{"activation": "gelu", "norm_place": "pre", "norm_eps": 1e-05, "positions": "rope", "attn_scale": 0.125, "init": "normal", "optimizer": "muon_variant", "decay_fraction": 0.822, "decay_shape": "linear", "seq_len": 1024}
Each number is 500 + 40 x the weight over the matrix's rms, rounded and kept within 0 to 999. Layers, rows and columns count from 0. Numbers have three digits each.

# q: layer 6 attention query, 256x128, rms 0.159, rows 0-52, columns 0-127
# k: layer 6 attention key, 256x128, rms 0.168, rows 0-51, columns 0-127
q0:473450478495585448469575498480454487513488510551481484539478467516458487492543561537518505511504536452562490500517481532539519494467581466471484500530555533496455454549451507433470516589587468504483456447507516481514501532481457506547499488550488465504523518445481521511467489475503491490507513509517444456475557541497518518517510495482498511479553529496478437474550516457485491454552
k0:453466429531482537486526503463526537486506500519492529497485477484469527494496494536493515454538435522550493496513511526510516536462527530477508530489459476522482511500528499461509499482479489518505521493483497508524521493489529506513567462487545474500514472464555483510502487495481501509519470473507491462476510470496490502455519523453531524514524474541451569495476477544503488498479
q1:431493535456515476499561549480509451522485557557549486484520511484524556516498502529506486510499544472492518464495496457489486470473528527488473505480492457524454484510503507483505464503497462473462519478539505482519500543476487488482521493501484490506445534515505469495464533517533569529560524553492497490505542537534527520513471437509513447468535472495500472465541538457515498500494
k1:493511435510498471468499494502514506486519506480494485457455457492497485492507516541524564452498473505516503564536501474490518562451519541489543492505476477495498507506478464502492505466483479518487525501536470496478541487463490466489471513569486508496492499508499539492492472514533501488490522490478479500453453466489594505501510510519516473498575532503496511438530463522508498488581
q2:530559502556519506538486489494409562465512496498486516510457486501464484479484463474462489428576510530450485533485459497518485536546527504494491480532504519497554509508494491513518541452454507544507476499501554497462527469466479600470438442459547545539506496485522568472536534511486447483481494501508480436505486563455504493498539501483546531541482479474523557510420514513526505455485
k2:449499472532505481499507499516550496528530496480485529495469476499520493549533484546505492485503479492582517455524515510459509552467536417508566545530536541555552463552555549442478500476452448493512541483447524509519516520503487466479466493488511482489469452473483445548502526462494500492465512507479550399503454511500491508533509488495494527500453479520531515470525513447488516494412
q3:438485491524524483506538457489424540512489464524490462520482492578480484454502569556511495434518456481557495477460514570549563571503559431438519447482503531496550464480485526439516526498531426515527465458516548510531515542400492536495492481504482442485507465495494516527546447485546513525496513458485471439465575528433502470485521477490527553539495484542516490458501530471508522434523
k3:517473484489519475468515508527525504478530452506490461457428438495517500497532483567490527458568492549545517548535508453500471568444500477493543502512514500526482524480525450458485533499494460490477564523492488498471519477458432499491527487499477537509506517509542530518509514523513482473482476454489445456480437447509515531550552555485508482471517483535485558479479512529502517495499
q4:488505519571543493531520513472363505490444545503436516530483447520397508504469428508498508427545541572511443522525518467511484539525531471526549480457526489425499482444444564401503525487433425536542414499483602477521552462487501512430471460493478522563508532518546510451522496498517521489489504551488577472510454570445558486464541477457602502551489472549601563524472445498583587475587
k4:494501486493546524467512489568506528520503471486506504445487450485561497474498453562496520457557457559527577459517564486509505598469498396436529573555538541555517501494543581402494563425528410510562526501527437492514498463488470497458490428480511559547512472484481472497446480464470422545500485446371542423498449491497485555534523510469538537461473485549607571372529511502554495475490
q5:496510480541494420492532459490423534536496481577515480531430489527536564500504558490542514466481464537534509514490471535491515506510571418454489500461522510480518466496530509452494535510506504524508438490540542465557510555484446509471526549455486480449465454528500562540499506463549524542442511443508528481516516564468505508477511526483460566506493439524571412493527499518470486465525
k5:490543497439497538513515481466466479533495539483491473526506473512462453565516538507498516508470534488471504499457500469485528518477464536497492440498487490552493546510507517551530455554447511503435499492498517472509486480512493484503499548536502474498539553508508525444495541516507464500503557498550420502500492463488444483541465480489495513451556474489483469538496485537530476494564
q6:475492524506435494559528517482483467571460493408493500560525421517431464504501447550537522464498525474457494532566527459479442558479390494548555595496511495436505505450432493440583544478506423484558433423523616513502522455511469510515453482545490526521569520468470456506546475483549497436517445611473538475472406554490553520512524496479556489583452562515541623519474434491584516543524
k6:492488502470545465457510500491543534492563471532475515447504445457535510520461468552496516450530515497498547455534547527527454527494551465421557551533562461562532497578522533449454554448529419509532501499504506480490502472553425525477508466435502574522495469456437495526492493516445446509453480490389554506534407567515533517505526523424546510520464448512551573450470485473501578524519
q7:496520562520475459529506508463524489511521490510464537575490501551521495504506464540455533450516441486558483523443541570531516569484513456535473485498485500516545444506491474508517534492496528516483490465492563468442532482487495502493458498477492521498492461468534539507547513475484466469466451520482542495514523479526540504454540507434530527524510502464469453469482510466522496516476
k7:517481534417433503514425465538502474575478487556491513517516508467447445481494522452452516589531547507444461525478489468518461445445460476590534499482531479459487541476478484600535480520585493509432459483499521444485520519555450526465542538558495554426511558492509503456475459534446495540522460514522464570584546495505441489504458566528486518491536547491467467526473508509530497502506
q8:508495513472466496510446506511420472550492505515466522567534480524505470471504426445519507461500502479475478520572481503492524489508490457588500499447525493466464475481474479441562472503465497492496407503515584474462536477539481501532477500527482490485522533495517471504520445470485501545510497542524508488485444525509496556477555544479545538562494487453502560551447478511524477573494
k8:436446462521487551502510467452637568503508543454444506491526541530572467533533419542535553558471531485528576528461553522502522413488515488469532518496502513554438523541488456529493465523548558447389477463558525514502465508487498493478488479459459518498502424476500485508483513491430522564447505545527495494524460482482469494458499442521518492527531500453467502482490541534464477497545
q9:441470489564522428512561564508526478461575494490484539461418549470483501543485495511462480506542556548545465481469516470481496509484566488451473461509503527542525510584517509548530512515449487498451499492464422499484513456457511521471499518487472519512426463439521569442561520550587468490554507406505524454580537511517536486517520501481526480506518421473522433493506571503490529450461
k9:550501508499483531543435493441502456494488508548463453487496494539520478510592540469507552624483434469466457557488484549496544458497443548557497436467434478495505574459475458571521475449500591522401465563470482503472478594473585498505483498516552523426480517522549507432445495494435521577442467515605419565506608406458403471528427514573526532535599470457427486559530520488488445569533
q10:479526501499530523491468480455550548449528551516574483448525492482516496513549544496469478480540483547552523467456472538554531442457549560489507442482493508539519474517550497568402454524535541532475600579497418491471473565466528476470539522422500477502427548550487538476447518529427510541424532449511429548497594513468437430459458528505465455381553479545500392499509550514459469471507
k10:530508470492430496554505559467530474474513461481464530513495412528532505494507454551471545421525481550478481551488547454482522473432474492508555487493550466508474478512551562559539505437557427501448445495545514495536546566543446545427551534517509575531564456466469501511494504510578464433458527508488469557487470537533505483511548507469537454551528548489540442458447456469463527500547
q11:536495532448530531497407484483458538504522521556488512456521475497531489461471525466498508537475496472471478470535474496552551497508538535562505496489503459472463507509524517471462471496529550456525501559535510461453499563537487481526509493431534439495479512555474469511475481514426514615488522481558453548464476559550430535489461586461482524457491489470501514509435480545474507562484
k11:516420523501520484495503460452529532400476499534518460488523441478513492489454463497555507469565572501503516506483543518515541563581507499464587534616585532525545495512471469394540552523526448489498549394501512505508519517530344477548469493456460470504397542500425410588501462493411438556450622508320556429363514528566616567437522503436555439465355526519471650480513494544521571482502
q12:467535470478455564451590496474489478416468474524403558534491572474527527492478548550470513469517543543480544500441508546492443490534481443511472472442493540579515535474525462468513542475519476489498481472546567570500523466453522540494511520508504504528540433459518541500461489440475528503454511487524510484588501506401513523502476435476489531571481439508477522534515552540437457520491
k12:432549482439555559441498517502525446470467472530430502514525513501542531502523525468485505483481480510582481567491463476502453472501457447516473520494481486479520522458516456493580472467539433538566514511546467527478482421431574462560505497496500530467556475498471552462509480526529566426510454466459514478509481500448523533566519467525536504500469501526498517534550484507415484526549
q13:549506482503531493477486443494510536457460515482584508511501495527438487517508516492528508486561467519542448506519573440544491473502543558489513486479539535504477526471557521453440496484557487462482470507564482516556495509478480455488513535557461481496516520472458505545461505482442546482464504483504417512465513526485428481530495455546524507477525507507477476432537519537507561438492
k13:520513493459513511430463485506504578529532470486516563482502474500510544539420458481564528518488483465511525506517496560496529516547497543442507462462484450466512502499497516488486506501521430524566518470514454509536492487464544520526525523514514489466477459524509495476441505443462517508476529542507492482523550511485459507573484538498445506547518496525481531448526482504459497514482
q14:477539488498553563510490533572519410466511436422433498544496592510511502503524476533503489486545513504496494440448556481433450525463557522486516537443519473465475490425436528440515555489414460485474508495507550474525516467527478515491540475474549480496482504503532490476492485523515488479484488498511489434525499540537562512574552532491525560499558519455485531506574492511443505543430
k14:508514502515526533501526481513519426520542507472410504549509505508509434497532492495507460524493467528529515478482589487475448422474528460485579482524502551501542494499530538511475507553461468493548467491507533514508541539441511482460482506511474533492466454460452399512552490492495514497502459504484487463564518508466506509535585489483507570508483486480536482542492475459470519473466
q15:422514465444472510463482487482506516530488514523506500481485443528488488465441455478476516480541543503570486507506501560452497485572495536500484474437536478504487442462537555439469501450534477490505515547497546480474475435507517584511554491433449489493604554505547489420469535543474474486570556495488481512448529464459476567537517543477487505536471495529532500559484513480517457539549
k15:492480491483452527486486491482459447424520482524448545483515496523529492486465539502419535549462441494513502470459518502480563497479522561562532509481561520533539463468513542461537454462516531429520518520493521543451492486430529545491448460539532510472461535518508538452489525494513502478529548485464486514457509492487544494504563527546495526487459486554522560516533587498506450478520
q16:481493492438471494427524524415524549508437487477464528515536425483478489503539462579529522476538499509479550481535521486418519446475519472434490501529570529478532531550515525530490472492500537434495434481476507536493512543529509530547511483497547462447484536475452483475386448525485557557496639506606510552436543524513499478537481541522511495547481471477440522486549495461503524490541
k16:495467442452446523486515582492444487489501535477463456503533501468544505494491487522528500503541534514553531529573470468515527533499502468529571545453490535513539472456525420518460501517487538490498477483508545536483408524480480469484517462492472553428502544443521508499447458489473502533415545539553449509463564462467457514535498455503493433516581488532516539486481536536504455511480
q17:530493484500456459502502513477553462569447488451476530523481531496501496536476416555489505597513486502564493505496462484457445542417467452473484506465531517457511467512491494480486514488550512520495498514502460498489552453543497562450540557519518523529541467453564586546494485457578513463479497520540509454503438467534477534481449505532561546558529473392489527428503442428542516503532
k17:500485459421527496482525542522494414481458541475422471537507461531475525477506471506495445522553457464560440514437560484509468502495483545518545590516520526498496473546472492453450495468523404522541500517557491425465476510517477549398497547547573504494553440534478489513489569544519497524506448454491488515549483511524516511512503513444498517511492462543520517416497508474520532503498
q18:501410578499534524495490517510476456440519482533533498509505551507547481498462423470462438485504550509480483475563504502490546508515534525551557487484509494554450502470522522524500449523536421527464530503475490426454512471536516450461465458570464476507514481441550513459410482502466563545567562505486517454507497436456473529479508505486538512464477554511604457506503485503528571501427
k18:512412503526517444482496443492472485555532540525577512549468462467513491518492519518477460488557523479545557481502491446473482481517495505531485462568579489539513481487564489539478457524537409440436564472509528488462532539498517478486495532528498463549498444456476536458435473518509544532483564474491483494517493473448518493487510550465550477506476461508513471557526490529512517484520
q19:539476500456503449494581554577465535453468511453530480510479531535528578566512517511503492496515530495484466469459538566510533611552463472526507486436470479462486457512518519545550557536583514509509510487582499495451504438494535513513558478507447497480437497440513447392515522548524433487494551482424490492490453479484482437449465495516473557503506489538492431463478494603496513549477
k19:518501523560473506508416528565460492498503506521545500521515489478469482496500429516502487427548489516552461488520501516526501460507586511554527484415496463492477498483550491411607535538433505525541555518547523473495516476516485470521499537481504464587434457545516490521518464456519508493531510476504552467502459494438532502554485506456518461504463471505479484469483502509477613487453
q20:440493468504516484482497426447541537492488545494499524500490512539524478466492530514440546476525500491538542536530510476525544459536508537462488518556509499421491475536484482505465544482496501553492549530468469465509541531489485505485485547486485528557462499459541451526494508486410523525466475545502488508438511525509546483413477533476515483513461493487458428499486535519525500585546
k20:493509478516466476516498500436458472472503465531542499529518573547446592481448495488511489523469497470500415513512467508463531508528492534510523498512481483470485469484460468588500551524547523509519517493531479498501553562545497517518532541492468481512485483495542489549514505457545492490439470522533467511445472507538515500477411508583492504513534524459494497495497525520465467478494
q21:487512585464533505530534534506477435454497521458526476475490496440513462518557518449455520523529519483501516439463464463520502510489464473498509504522525476534453498499451491524460512496492502419505544428489486493505494462460480518496559552530408454525508495545523477445412522529495543502537499521453561538556491482562623541525496549520510476520466455464508441477558570489518460517536
k21:459517491495526527525427501494466492501516422535484528464549450478500462479513477509497513485499512543485538499574468417446521452488529505470522499523564518471533437443487494527463501468436536473498486552493475501476526547513456511522511560531458482531571541509483465455500471516520531517469496440469537496557474459506541482526485501472547513479463484502500578581475461490533539500510
q22:479500542550452502500544473534543514489529498495529496497489536516475453536482479524496489531518522504476468515484507538482514438512456439448470536498491559519507496566489558487486542482503478484553398520499503425433472491502490490514491566507560506531534520539538489541461524414508520555527435488506486515516502451450466506529466464484514522487474565494504554504505421500499441566455
k22:522490468430494499448515512469537478511528469467545489450468524493543508559477463573464507475523471494492534509485511521491467543518482475434470485477515544498523547480507562484529516385516483492545457491523539410420510506439475508499537519511604528500513516530467537491463569507555445545507537511454448523498453465475466519534509529514494552466469478521509506477517422507525498515533
q23:450472482441458571507482504500533464455475458449556526493504513481506457463494495509497521470506546571587548441489503549510535475502557499475575522529507515518513493520486510566520481505487470448502544513599500542460461510447447560573466474573476488535528522470517434440528436552512516521523491488480385454457510529494512479529444501503526438455511522538492513514429531448437506522496
k23:489528495554508542513571531509461455504507472485510510474407531508548559476481499491492519485466580456496485497514501452439482483507532506531482526535492535510467492460527534500514490526451506500549555472538501548476475537481501560573458468457460452460485515462509496540481461506488509574511475500466493449514517513466461495490509552456428414565525541489489520562445554509468517459490
q24:473517512524493504515496434406481562560505534470532515521483504446518502553519543500463482502486469504441494471472521491612521499516515475512508522505525505509491458470518459451427550454507515562487471517485526449488469504526540514505527471432530465544525533580549518463509528491495509535542541489506479450501444551494436513440495518519425510522483507405529511529534508503571474436458
k24:572489473477442518480504455504484498499516509472498510546510517504445450530426512477453483540532490506484493513515438507451519473528449583542551480504446483501527467499519464444515493516504482491445486536499502460464463506498541433540593556481483450503485550544501568490550551532449505530530519514527517507518465497469478516425493451506503557500495518465502484481544488558483434533502
q25:556504493544533535473467498471493558476448515440524466518514480474500505522516536448489517484525463494432507495501435492480517501494533444545530530451497514556505518432503505538450524507496541518479485476501523558481465497562564489484528450431544524566470473466505487523468477483436526543498426549535500551494482524510525559501466496471565524544532483512439607497560467518394477452457
k25:497474463444565490482557485484557573519434544504451521506566498467519466467478462474510509543540438488442500503482502543483467447465554511500516557505512549523530536460514436554510497505510534580421520468494520545538499470505552476505437546455537550510482496462494513554454493508469546474470473466504479469488502488475475506456467424467519559547490530528477504447505467491487564513506
q26:475536486484487520560490481440486511464527496484515470560512456516533553505548412476460539476550506583460550485548533503475433520453506429541559515497505459486500563453501487486469529488511489500492480520542521575490528534537465598532443521455510522531505474541479466476480438487553426507520434533507490517445473479484484476579456504507513520442495437466457519518536485528553491526506
k26:517519499503570543512481491553472470461550495450459506519525519535510453480554507529522537472471515453479526449456489488516504492470498495511519539504494527509509508542518482559490511501511498519489452523485513448541516525505498529491497502506494528479516544486504524490497480470470540475430505500476519445518539440539405523510463439527434512545446516479504508478492543555477515478429
q27:545505475490522586569541476528514518457546499518524517443542482432442503482487554426510450513500550487484470514529565552529519511639571486465446467431497471475458528496465583536483493483458528432505480500422495508539573475554455517625456491547566514545499519536479478474534465505484460502480562455520499462445437473442544551520482584476499493457518444485454464519514425471459458481468
k27:571420462471566471480479519471522545499539512521495456481526500480541450509500539461458557352449527510489488527517523499465546499517543479519533505517445506489500522507495525537518518501439489489520498402451551536556521463470486519515495441513598480467501545480511489451554484480510494514443501538474483498536524487491582561487522535529453451490454491477478432538471504500449490496503
q28:581509488459422603488542359503470496480488535484491501483512502495517499550498497486516448458510495506447474494504538454459464561387455526483501494518504453510513492488481548540526453519505512499508531585546498513510459584521515476484525523570477563488530500543452486500560457500481457549525482500513531515510381470430498537513496529515517479515459503530434523527533484534546511496456
k28:529503462546522581464511481475492539470533543539513509487493487538514527467539489501512470520463511503476528456502503450514452604521490509497553456536492467540481511548541509514519448496475523559526487551465506494490497475505486512516519480446564525537546450503473543420480464463443481541491465511567451460518449490439490529489513524502491500519491495483494547395537471475459488475507
q29:498505444472428541524500475463520550480529550462478489478497498540526476503518448559479463490536467466606539514486546492513507542456551504464528546567499480551580501565526472471459490517495506519562572451478468464504516453525521469460473546450452509497539421540479559447432498498515494487467472479455444506524480487539453463520478476493528474453500465587510542484502497574499514449516
k29:500572497517464510516520510485454467441542519556474488498483560477422497573473496458494516535495476423444498514491496493539518596505494550457505472469485473523486477456496518513479435470504433554542592495507493486544496466479496555446554524548472471485495444520473552540470533513506512505473483486516503511484480489571455535534492437500506559436452463489451509535524557502509495482501
q30:470436457547544459525513484529505536437501511481484538516499489563504435442503490568519515451505435552499517580498500516548518489475441486409512500509502451539493492526512429564492442542502436545456538434543430497486524490504505504487533465496496457443493511508456552490559491524435459508468478551534512511485537503514482545549498473480522468524530469471480551479474528493491550489547
k30:466498523467452475474515488545461508531519531539488501527492551528480509471499554498535504494501463506569480548477484522494495502478440507435504471584475507543483492486451488522489489507516514549500523483451488496552509465536497498508460516441494498592516491530488535558473549459501500459463513505512476470429587486578488429496459467465488450519568562454502480546448473524488485546530
q31:482475510426479554494482514513560489482438542447513558552475526517484518510520502480435469529524483480528553556505537491495504570501472527564504520580423506562489521410488491498525474471512511485524495498457565426431495492444504519465482509528525522424593517518513532482417514495506492490495457504503513486466545433550446445461516458493560503575477497483503541463531501526513474490511
k31:481506490490457487468433480484518476548523491462473535433522504480463499490492488457458481555549502468590513471524530521517467489462467472548560493502575491531495505473524527488489582464540472473550541524451491462494487453524552511459496522502524502512588522488495571531461541558475535492489467474517559514560477469523455486497530520513473518413479484498523532471526482483514511509472
q32:530487511449523555463499498554489511490516536446456503524467456513483522551439533539552497538489479494457461519482506523555473510463479536530531485529480463414456496474503523492478446496549450509493518562525477472536496463456473503513496567509521503556482471524532452470501504514466488518532490510483432487511524536497455512490515483486536561448589536475558512469490551477418506516573
k32:519509475524462536522485509556525521490558500478530510472491503552508448522528517549538465493475479450508487475491439537468461482509455547508527526555511450477481481542485494490459466498497545495533515452512481508426488514506499481525487538468506525475440448483518477554528473512508523528526477442528468482514500504517558485483481534494484538475540566466504549519521474486506439473443
q33:502474409479457482489520528441532495474513504533573513443491444503445528490493484471573441479552522507493493452465456498504441485469532491555549543508507516503520493459561521475514443517517464497467522502544497500444546500473501494469518534496581504511445560452456513461512516524467490482423543508437546489533509536502509505520472518514484466547521532583457578521469590471469455438517
k33:493536511512491500451472515491500453500487519550495424453437509523496528468509476420501502481491466507449528512482445480538504511495569499515490492447458507464543482493497513418469496483507522584489551543492519493488471473479533576555504499534501540432481479467492517468515428473500518525482554483517557489496575468460484521432576521460475511496528547510495508509496541470503521493571
q34:507535457535515478436469458530583522465533493526531444551467510474534490516489530489490499531510511498448510556466481565495550481534498523445526513509542513545515518498567498476469506532584490514557518519476443492459445547480440543454491475494583486519503557540503481585444573480490491556306495510510485497495582405453495497483468421473461520414504428490520481432442517491424440558603
k34:497473566458479467496452456510522428499445478476510472455524527522527498481502527525490526500425584446491576504467470585437502465554394531547467503472376531418505454498523481484524538475491566519498519473507510528547505453472487537519535519484562480496561500469515519609519537445478524498477488531483411528513554507569558505584426481508508549447493486478412557558490469485527464561528
q35:451515481493485426509496542500551524482484504480451485489468503497518511438525499497483462508539453450490529546480506576494531484480507545437517439514467548546490527593555558459529446451524520547559543508506523549509462446566522469497519482487555502501512423503491451505456559539488490453507526508543495517417488523534469477542468559550446470531474546482510502531442549506442469421467
k35:457520448501514471518541403488489489497466498430498492458495491484520480564451524527485478501498541520512464577553571467536574520490468572490493483460480525502476508478504528536487445510536551573481540472480536535531483478489477498511502485510466522536497455527490514485513502503475504480489560541448486537485502500468510519513489479492428524450481542490528539457434526498516492483581
q36:522556475480470458489444488469505471516492503494487488484455551472561568563515489545498506544511545524480519577493510551485457445509520439486538563504515489490514538516436487552530569503487557429502415508474447475481481473494468462429470478489584546486511522519533512486524489493468463659482468548473539482601548521461469544508458476491499497447534524448470483512485495511470508432503
k36:512483515518535529513485512510514423506501499514517487492492582477528509567472467521532541489471530552523550522481466506497417491478501493491496543473510541456498448598437499528466560489528512478515479476508572429448433501470524441470520580449542549482506519445435498522444501453462464529507460489520478480514482563550501469492532451444546482500494532463512502499518458555536512507520
q37:457472536444535512467508456500563452524467484512477498459530540492543532449530559540526573562496503517492544475439541551528559506455562488536516550474522498491479496484505477537483487476531563464447535492444486467534484513488460470480528537463479514495467471481516523500472443538504436481503519522534479535515442462544477448559485402508453528493527499521567558471501439559539489541490
k37:522469570497470530546522510512488480521455464467496472460504527490541553477487501497473533480535392471507551504490505520491456497447492465481525540522550455489437519461555519485508521531579469427553491519595519494573463518477463499471515480533480523515529449529475461549437508492506543498478449474524525482522516510487517490540490417517508513517441509508493538476526496520455484532506
q38:474458530448535430526513583530505472541478462455508558535544469505506537529527506434494496529452522414444524507496449446435465436523539482476515489460490560508480481492481498534554539541545484534576476556459432514530486467481499541512496546504470510567504457451477573503547466524457485564500475461517526483527415488575499551541505451514469500596512480461471482485497590465468479535490
k38:511499483534547487490514556490573467486477449439453453518491469504425545509449506474508517494499491537503517473464493533482526489457556497489476546487505493532478468492459526495499510533458511534471487443551524548487441524546486563460525565521458533572539466512440564491556474472517512479480493495483493510436459532459499511520494508481553453520470521525488553496452482503478488536499
q39:463566541408478502497505527530507569489434516530551473512519499539474507460502554520448482453470480583539532488522546561480477505491431527570505572488467482464476548530502409473536500450520519478578531542522462570427544478478536537447507567477517400517477552499486535507516542514491478432510535497485543562376365529418501517451467533523454449478451552545554489465501475490472539449501
k39:443531481492546545549455513482443516471498542537516469442455499549529533468452528488502495485524491572505464504524570486502537517493469469515488531520516442445502491500493380486436540483523547495496545506524494524473487540450581531456480492496516522533486520566516566513514569428481513467471586452516569497479481560435454581497484569488409519425477429533471465500525464512473493461512
q40:473533506517539546423466538541512594524519518541489448525493469534457466513526491548512526493460557487492467503543588500476528502474444471527484513561513534485468507408455534472484458465489482551556559494496448479519523482559516508518493498539537503498503452468525486451461453440473480442551480385465485490539490510448548538490525489533449474570492501587507446519505506473474527453505
k40:511509465540559506494502549462477524500499526505491474528570556476590472500492468517487418496471445494524519472526477489458468523496476517518483510524521457518483530467411520464460466490441517499510543484513494546479541509509496580490506465573463523490496471500548602486531437517525504468551526494450501498550490492516517487450548489558517464482509428542475489446523458525505470478513
q41:529503505466572470517544452450478464496560445516473476524525513472520429505489455515524501458489464516481497490543488526451501474583539474504503490465543494402526456478511548453507548541452471431462491518529538568505488540510505459493469515438508490491522527520482535430502440501536482521494535503512576479480492556549472479513487490530508498539513415557534520547477463470461518482520
k41:503526468551475507546528580455540417481454487481490478494481476532562417507507491502499562489526487558503525487509468538509523530546468505518525532466518486528549474468532480534559470541492514485452519496527523509549473493485509518501475477473523456441501473551507457482506465474506526530477515502490413480479531463517512511468545478505510452491534455506512447500495504499481543528465
q42:516465421468509549533471533561509534531531559436492484447551555465520529429416488516534502491461501480510544480481559515486488477513490538521522518558499518533490517479465474558469541512536519496522527515525479572544483490470528450520510452517480502519501531566499458539538364493546473509510534472440565548522471510505513505508492443481487411462497588505464447457513482456512486499459
k42:538495500477584519494505505471452560507487522487517407549505486525492520545472480451491533493430513511496518424529541520535488529529503492495495461512471476515504462451471540505467473504545511498540489536529576552499499514565482497461521483427500542509517559535479506516464480496495447507521412492490518505486501535404489499494538553480500454498432480518477531515483525515483494440487
q43:482526533571510524495467531560456458545430529498500606425493512482463480462479460533457521546526494500560452521579497480540471490470500519519517520485519496512511538505513508494498510583507444480507496514470459495502537525506551485572492470465472500481532499510532493510442502488520449500543447471533485537520496495512477489563404423483480517496467493528493443482494526482468494502479
k43:508506504494495490559525522503479441515522499522495495523523500442488516518508548521487481502440514471535479495512486488503469561552488458495538500524538519472485565503407533548560514497469445482479478515488519517481483510452494541487485519548457482554469486509491458482435434512597499530528537474529566467443485507509506505491458462488473532502478504538454539434474520494494504439497
q44:539497526423474420478506516533547540453523535499492494488554531503457562473461518473464486510441544523430452538469525527524521493518507480515495500498538438545523575548467509507480438523547500479485490473536488463432479457541471443510477526527473501521542494504452496502545525522577494429522510515517438491445497586491567529456548485456396561533506560519545442614475469506517428495488
k44:511451545573508479487521519519476547521465452481485519410507522531441512481462441524469546462468553434496407479535517467552486532514443534508482496502455432460482453524475518467500522488481565501472538511556510510504536511544557426520438435506438533541511516569478555472510490539550503522495520499467550526481472498494568464536517535451519478570423461515517436489460499517533475554533
q45:494525510492554527481544584537550484441504473500421447463542457549593466476517453560519563422571501497516544493567477551589468453504446521502528547489488598475554500492488541540451499490531475493528506486482464500559508478466481504498464436548499511406507550505511477547457479476524440501445529549456384530432479470519461489550453499535531444485525516492448523535451478570451501532484
k45:472515443539495484449545554501533534503483464493511459538537513474600569493455513561562521428481479481510538491510496502535505495547517477503511521496455539530517516443500579472506539535542520489556518505468499406498528488528512522442473498494479426538455482472512519537440559420586512489469499523468442491538519477473465490483478446485450512444485515481490500495478548507448478497549
q46:550581418515545507479468460514481538474465444522473539461510461506483402497471467506480519514490520497453544514531444532498474484475488536531532480550526487531501491527539493493550497453506485567540482474580537472535546457500464517471487498529468479510524456526448514545505479505503542573555516472487533487449555468568477514502499566543475499482400473551486455435532505478506420549434
k46:524498391519525459460517469488478507484485536483474517523479461524470538468503485527469520566506546477505526495470528504608517469465574505539487544528494454459545519443494541573490483515496519548472504425440494495467553515449521525483562532493452539495536494493495482450510472500479501488458535472462489462541472541496490453546480463538481450454549452482444521546554536507512493509516
q47:554436528515491516475482464513484414518511440521506502520427552501486513468523556497495471558524478462471565516557554428474483529544512513549420559577534514672509575561447490417475511532508476505451467531484464469497486582495484532477504480479552535450531499431532462449496560506535505529545520527482481448571474507517428506468430511521447538469467465488491415496468533459552495501402
k47:531459523483545531485486523502510436546483498492572528523467474362494432472534507458505498509445553451561491481536537485490447522501487512511500472466515458536487534517522495475475501536544397473503550515522468442510462527435491487531585481499466539562486594486422454414504512519525495455574536551456464547535481448528524538477449546519520559550444519463515524493552455478501489497553
q48:496492478530507527511488497496552488447475445482489471626493435478508482484493410471492437575540512506525495515465473485466487445533524443525485470523551534513505486563497470452493516470459470508487519503510569457443507506534521459566419537480427408544529550508480521456531525524478482540494461521515518466524486529488496442475501543492526486521543548520530480508491526518501502580548
k48:493512468551506523516549539462531502492513511477536473489512472546469463529502434510447466500552572485498496528482517494499501449541520435474473514443483542509452405483478474487504474497545463555497535483525488491442465522459563528505471508557450437541521580529555485487569520512497530549454500448499446421451536484516488510499498510554593467470524548558501481534525505452487448523495
q49:501489508398561500559469496498509475551499449476526458482512481469581562412538492532500537484502431523514509486472446462478557438478473495453471478482570529433538520442451570553490510479514505534514517405546476544502487554536521514514555529478462479446461449516479479508483485440547523563496514547507536521482500547433414515576499490563482489477516449545469540517522541427465463518535
k49:489549515429528552490568500520510479467474466477467480497490496467606491474516425567488572452513512530552534519505522453480555501471505541494513542457527555509524538411455590529465452548542525534481485536527484503523504488490479454465459520456486503494499486510515503492447446471467504496473498489559501522497531465500438458523493513551538520484504437481457571464487495508440524491465
q50:494498520451527447454497483454536540516489522553446504499472521564526574493475492566476474515555471515492518532459498521563542533491549564473434453521495481491548450510470466550509556485460467476443500487451498453484506544461453553478505553520486515478486477534455480533542514467454459477522534474483470506546537468555519530538474448452452558493536479466523508456545529538465484446516
k50:521550523536485574507506505470506558481522498506441536502458516508528530512497527541479503474493506524496456523468500498532509494458449548451536512516499453460476526463444481451487574494512456427482492517528490534524486474489489470449593507454503495522492464490498504583502488495490482448473497540509504533519526499594503453543496473450464537535487526512498528499492522480490486529459
q51:500481495499640558495541478519478438505479520478420444476453513486452460442514516485516518509473499526539469477543494524474503556565512484511528514482462527512480523469511505528487453488465513534467500485564451550491517526430465528518527519556479542496476480484484480440453446458582539566528504481490507445480472520490539512472510533464480517529455484540471517541487486500509541481508
k51:512487452518541489511503510527451507602514537475453486464485508467567486506571487463469556469474503554509524442520516495505482553526510523523507515494511471475481536452473462531551437502471510492478506537469468483508564477485483569511487448501521504513486479496469481473477491534526505459523513453457456546534455504454527440516478553484534474528529485473554530523538488518397566528495
q52:505476491491504525560527547523531445531470454495518500505527537494499501465511465511478539535493481530514524482415503533519485510487491510486475497507473417565445501490500455572529509521497524561518560522521444499527553536469550544486509532491425514543458496532452465551410512445465490472512532487551450492518491474524452488436480490503470505431473494605509532521457527445423525526538